Weights of a small transformer language model: 1.38M parameters.
Each number is 500 + 40 x the weight over the matrix's rms, rounded and kept within 0 to 999. Layers, rows and columns count from 0. Numbers have three digits each.

# o: layer 3 attention output (transposed), 64x64, rms 0.181, rows 32-63, columns 0-63
# v: layer 3 attention value, 64x64, rms 0.184, rows 33-63, columns 0-63
# gate: layer 3 MLP gate, 192x64, rms 0.152, rows 0-9, columns 0-63
# up: layer 3 MLP up, 192x64, rms 0.145, rows 0-9, columns 0-63
# down: layer 3 MLP down (transposed), 192x64, rms 0.14, rows 0-9, columns 0-63
o32:515540512494449498565468516509539495511437523514481529509476527522543488541452529513538495411538455482521573479463415446480490518550514437534484508415488414482509436570452526501562519491575584
v33:509528501512551456462439488545521504544493476562466506457479451535514478547502406505513522517534538515449481511551500506549543455501498490532501540535491533414408493530508504457512391472492549
o33:543480573488501510430489559524489458537501470520459499483556530512580490509562500498448495526447473472511500495496430502505538572537489496508493499469530406439492553454500536540495490494541455
v34:503493473469579557511462467512513503595523459417572460494488504572491542543471453462516469542523458519489492558462499515489456509480522482549475495503486541418417470572473568503493486492501481
o34:462469559506414508516523453508522461451578537494484486517506488473521521524553432450525529470520524431452519521527490446498477464515528471486503480515541541506525563490550484507477485467524479
v35:430531486471542466554479552537458466512494426481513469448478518558500495499445503517485547541527510460466505468473515584527535451434480536535477542537559518475526460502494470452533481495465448
o35:440435561469416483541416466516585457549538575537456453485485500578508470489526496516524490505488566516496495523521481491517429538483536438534474493458498485449546566492518500535470509485552460
v36:540495533520473473464403513402532580425498570515452524537528469465560417468511498470463541515435564542501497552534495458508489454552549533483518501467470482522468538442538464584501530551483487
o36:482476427540523533515573431542456514557459468514509455558468557484479514502434532494454373436560468496545482462467488550513582502525502509493546476531510481471503509482487551510506524502434505
v37:466507464487546510498422590527519482527446544473489521472480505583560465565410471497448516562519522461438450520436521499562504476493509579541523492480530510482469492492501519469502559565494490
o37:481500504453409544523479481557483501454512472524454427490510507520548541503541512489470461444527579534450504530461422469479538517533528461535473475481535482418506561513533500499439561488518547
v38:468510548500526510558468454559461458533538460534457467505490514572518521432512525455509578500518479520566518487477508514474500491448480475568370506460505500514508479435509547498483490514478439
o38:421453587515465496522492449558570495521534503457563468529516452508521413512503506555486501512524491493461466499511530510470493539476424432520493509435497507537495487497484510543459517518584562
v39:541556476491482439508502538539462455510501471537461423495505548479485485499528524530530642466548546493553488434424534485550474485504477469421457477476477503525552503509521513514500535501534486
o39:524530527420502444490484503474510523492537436430568523525472556479518471539513451480479504538560411506459460482539507500574474522539523503507498575504472429513491490536482481505561510553483528
v40:530478448479546461516533485445525481506541482459534407515469507531452557496481479494499474491518465559517458502511513549547472437475480527512475518492475479454497510461493604498573472557519576
o40:495439500494476481501510509507528490491458511427537506566462561452576488463530544399516488543477511476489557527530434504515488427479532453504483485526551512542546571509486493470504525502514481
v41:497469537466509476436513497493572550539503493440555438442494439512496508552475444442405386512497457503463481555492509484516492509507495464572530536536500529446429515487528559519466439556545591
o41:524464520573444567495506486483465480437457483511474522493561485458546530470502455464459508531522474507545553560498415494486477466545513517468483522511588472463513519515555488543499520478476459
v42:529528467532486480502511472478466461546516489573563472534503535499446582478498500498488573431490492471487522503617488520457507519517457485523541498451507492567511469481486530453498471447515514
o42:516433509494575526482535514512560489430444520472505526502456528507480484477495505504479541539531499446491539543462465539531467547403550499460556480502443583496515508490549476463513462504537515
v43:483551522550466527457476490531448518517477521544413515536485542460587445515566465541582527503476522486522530431537485508558516511497490422493574477465464544513525543507490486508510520440480480
o43:457546460491537461474486523540489516510482463464503475474519530519488436516518547508498516487503488635502467465469551538503515496477463571522428510501554418477485518491513506466533440553536547
v44:469524511488508382553505564420475590396463534510549490452526544469473462524453489580513524484464585493390497495647524538574486504513524479436613498522528475523517494503520449432470496416501484
o44:484449461503486503462499470495443521485579465462567561564505554531449493491487504523450526558592492486504502556436414526574517549451474534528498522556468505414533509478488573392494499425502491
v45:458467506497508496466468570566500566512503459438521431528512478546539521443509527472455461534552430547562499498389480521502509497509489514510461517491475481533527500526515461528523500552520388
o45:464454438500423434555493481495495500508495484511483424444490507438470502494479522472524501450501493500556565469523499497497517491539532473469500479519531531530544492564568486523503511530551467
v46:499480506487521570543452456494449446559505499415475484538483425558463558535504502484539490485481510500546499536400492482460504507471445461557455505539522530473501490514525539560490476517490506
o46:481475530469501504498523522458532500476541488500541516501522513514499498480562496479469525457507598520461500419569520493485439500525471508480495474547547448526445492470533435521486398524552501
v47:569455508530487448511528449467573489503553429607493502531501486508411595466557527444459478422517476556511488509498493490549559472505489502463440514499493469504540515492500531486531410462485518
o47:466499483495524553527530556516474387488470507463539529449461485508486467496464541494502498588464467478538519494548462486474508517465475491460568499512514491555536501452465452481490452441517538
v48:533497562519516597547482410459507424500565575520546563515498491484441538437504424507521437494422480514470490526525468544483529482489528427521470506427508523510449500429455567534418504526467585
o48:516453513571488529481484552472536462495484525422555524499558503512539452459534548438430550565530561538468451512477551501461511461361447499494472462498527490516541612465524525456471474481510465
v49:427582548482486493429556546532510490515461432495520519434506554471591443492502530500469482555529443478536545423534506492466524508471477502502603510562514531522519457552486454496529464450502525
o49:497541487506537454580487501460489505490485537540477540502438439514422481468454483540581514542478464514538527493526477542506483458531484546490471446482473496462464450487456474580486556503531585
v50:508527499509519522545504515547471534412509584407538501494500519533451469559490447453493454479478498490418495538516517554572494562487519403566416465465481487527472521503527558516405549559586579
o50:516454464489490609512511475469506508465453536420520527489527568408579436538537430523484600508525504476490526500486494437476530477543484499467516442515586488495552482542529515447552428473511487
v51:496507503420515408522508563483525491496465442516524539466495528510522513496475541562499487522476482517485495501488501505507527488472463588472488552536525464513522450525525433421508511467429479
o51:494508471483471498542449550470544470534566591570497461524412450524426513489408521511520448541534484486559541553488399486481485577445485460536518514474467523436524498526478515503455528465483525
v52:468564528511561370519438549468503580354448476467432508496527514450616398494519513492551642540577602499472521494548524486485494467462552535476522477505495463513569495501560369503517562493491389
o52:478463470488472462480572413529498521572529473499562461548466514558463540555547447540458437473560455498529463451474489576485511516504476538529522480541506507439464501563425605492524544466479544
v53:534452545484463460492458534460547595455523584503487443509506505481465475471502542430459473439487553503446458527575494488593503513526502471428571487473461473560515566450516545457463486452526542
o53:498515481532521574530566510510446504433412456484533516540514489444533443557472521469491512514529456466484532560498432491492518483551496511516507541534505442515536480488482519507492591506470518
v54:535546507497529451479453520502511519465454526508428525506512499520617408507481508545508595518463533584429470538480492492569512491494515504530525480396486482507488523490497442527446558478483501
o54:498503456519381492492536492576550516494472426476529498531461416470516524565522472522477466471506519489541517492461461527488554395497523540548494518459503489514485542544503610411498497525506492
v55:463446467497432601514505500476473542496460515427565514537457458531482488504501525442474413492472488485518509528429511495455429501535485535478521500509492513487493508508500515568510561580554537
o55:508524430514522487577496511444507565536511468477481493542545490526504546441511516521506466418481510471533475481520459461457469454575541499481593537509476490487515463525517481457500520512495439
v56:535528493494540501513477479550520401522521491492447470493492462538491510481472532389463563533557494467546471534416511458447537475515470512487387494502516519436463484540472503500555516603486443
o56:482563617471492548491538516513534483539499482515448449475399510487505516581541478493472503433528501426524508498483509485524480504553567413542498496422482524500484456477530444560513473484493509
v57:491449509492526479459486520470509576523492490479467574505486471481527470508512490509499484499472539530467497502516531488471497474512581494536501478520500501523514553491472422539496477456566579
o57:507510472485511508516503482491479477513436520463484514477574490468507496520488470460459501517486426496531484512504548534554521500522471553477466487519532528488500507509521521488559509496465506
v58:493493498419554483513512462432549505481539502495559524511568526482455486510498466541507420479489449515488510546502498498516470455522454528500533540473512523486481429552506450506508489503510415
o58:488524530474480516542487541422493495514460528541476483541530514495460527519499513443465474508418500460464525562475503513497502505487455463510503525498500534479482560492536581510473491477563493
v59:507509437452494497471507492557471504596503503508520478484497531544548490493521456528516561513567456545464450492430515492512456520520503475468458524526494515451439490498487525511487549485526439
o59:480502584455423458471467525538531500418533440458506498463507489448526510469539479463499521529447519517465502514527561527509487494454543525522526590501556442446505475520582478494539476471537400
v60:456528468529562511510557501522457447545523436533568470457484493508440584499458483461475431517488446469531513462570496474472545499487430499501535553496518525466505466524449491468542464535467442
o60:515511604532511481539417457471500460529486586494469535519479508549472556440502542533551575480469554471509508509498501456559485548486498434480475477438506564502536513431543418482430482457552482
v61:487506470498537544500492471508457458595538464461508535542466466523459577504470472399518464503444484484581519518510490511430478484473426512536505554510506541454470497583470524513594470536459475
o61:470521555557593505488556500479513474506430575542468433480512522516447472492537528485596464436392533469470564492479513458515473490474527495484532509488495519487451503431489445542530467497539515
v62:471515484480536541547514526522558465511528470534525478447497495575494521542466459477438494519577473510471485494422481513524484517490495476498407517512495494455422484519506524478487430567529524
o62:508471548485441527501479467517475469541533508449536556498519547495554534521514476466476608520523490425493483508496489440500453499531575502533477463444484482512550563475503497518467511504519454
v63:478484485458457559510483512532487492588521482485529505542508545522464518523521477521520508472448468499463496490461519571529491535480430441531479511511517555458448501489521496490499449379536496
o63:473512532471494478532500630495530510478459503498461493496547437532512450530498537483514531519483479537456553545562538463457420471498479571504446569495471408484480535450542527465536443518553406
gate0:501504497514493492506503496497504481486495491496495485496505493487506500505510499500494507503499494508504499497493498492511490486505475503496495503520495499505498493507499510484480521499502482
up0:517505498485489492508490498521499487488499498501509502506480483494505501513519513485509503500490511513471505494507495493499498489510504497504511489501501501504501482498496495496500488494497491
down0:520498483490484501505497504510523499491504497509496505493508501500505493501492507507491503489491495498500495498510497499489495505508491490497501500491502492504526510513506498524507495517491492
gate1:476497446558578524448426556463496476501484411457542561414502495515524575475437547568379540556490436440485495504468497548565445467485553571429558522608473543494517576531480530445563444508540427
up1:512528568515520484425519598476477520453525597582482518388414486531474444495446439489445514507503480525442516589411477513477461478479518506463579439507428629554476558594581533499556435536542469
down1:580558461451397499555551447576501455494499517385483524644513460423487462553512483519546525544491583509502479424510536505495519574520522498572401618456407482497486468481499562444504516404443485
gate2:470379475475506489497533482474492471517498489512557431473382454501469543476579463440561469525467578573515545524442553524594509371520520454455482552513506445469623459522492500571442488515580538
up2:460581476423467387532531531458448521575533565433490496524514468535491479540587468498556472504542438521452542483456452473550427574557581446521441439539492495491479520488496432483434505494621583
down2:451475495440575490573568569449512430580461506475512452493474514480592491467447523419497434581455486562544515498507517520494501389547491517473555464527501499524497410545470532484381534624565505
gate3:518453518516501511473499461565490482495484487480518496503529505501506468502530497465483482512501510482466507478510496526558501511474474536516481507504495496496488499515473534489504518504476534
up3:528477505481544479474510504488526491471501570524462453508521482536485533471504515493489522501495456486505515463499523492460503502511482502503489515498492509489478489501502544521482498507485506
down3:517481520476466512494514552509503511503505499463516494471470519490466466519499567522497488508504505504498469475518488505503511532512522515522488462519466511467533480525473523488488500513472471
gate4:503497501504493494499500499501489499495498496494503503501501494500492492504502501502499498501503498490490506504504498500508502490497496500509497499502505495503504496501503506500501504497512500
up4:502496496508499506504495500494495495511496502494506502492506500497503501495495497498492494508491500510501501491499499498499500504502501501493489500495495502500499496489498501486498492501498498
down4:493498501508497505507505500504502500501510500501490491501506500506505506501500493488496499500494495496505503496495500503499492499502504505498502506502493510496495501499498499498503496511502499
gate5:542467493483522500517536504513508472498495488505493504476540514555533510490462431497518492509509509495524548413524470529516461473480500505458483510499490525486540503532493499518465498510519481
up5:500534493509502521508522516500471555528502502527462491470465520526487488472494468464496533507411488494546551500498481477461519559504456495490487483524501498473549524492553457511499499474532514
down5:525535499447518518470528496446502507523535523538525463571502510466487503502531471513494515486496522459506537472495485500521496463481498577512465473481450501490473491475495479513520526498497474
gate6:480437458565486398473483465452540439571472551526497473531492455480518503448504574497516592546399549499586415507487529507413435512490540487420577554488492487496474475593593498489511499503508496
up6:469482472594476561455512534454496439552481564504504474496437541493491460493538508467483531492457515471555389461477484542496525479513446561518494522395539490459475446476540554434482569544489509
down6:524526510459512359598519524531455511527445484568458466570533482503457500488482494501495513490460537473459553505570520463428436518494541471449572500543434440582458530549495471505507536546515491
gate7:490428488512460543495523503536467497506496462506524519458455508505573589490483539507474538497513510455439471496486484532449497486514516530536529515474484465514389492450478548523481495511442481
up7:499533508524524539484504498514545529501502499452503540484517440497553449430461493520452423529534457525475507506476473489492470506530478508512517517486482499513431573517508526486576515519467528
down7:470514558517529493535512520515472503499455477468554534522494504480496494523472467482506507531551508528553496513517463449532422478478444497487459481488471570485471467504557501526451594452535484
gate8:473484432536506439471504545540503442563532535556489440527502427510472523508514551579481491573471489469572482436480453558493416494496543496486626472508485499532457514551533497491475571538491498
up8:516547451504537568512528492506538473523540495565540487520605506483437504466445461475466457525515452560464521500502522509449465543463512481578496500593427502614526543516459438485476455486484494
down8:501487528503489524480398469455487525443475514453502578460506471500521522578504475440540494522490491476552463462511521550588556488488530540515489495402540578410543468477434563509521456466518492
gate9:440380409513541588537509552423468408420567451530563549541511453502500580434550559537469518423520504497549491548453545450492435544537480557459528475530517448551582410467441520507459427484460488
up9:468453374512535513531468531429530484466543428559571519527499452531477594393534519519456545396500552556525574517438556478514453533553502492414494503561491514523554455512506495520521450439447479
down9:531463587517412499507449512581431496540413522509524514443478553508509512482474550518527524475468512517412447498520465425570502508518552546555486465385411569524462542482556419557513548493523536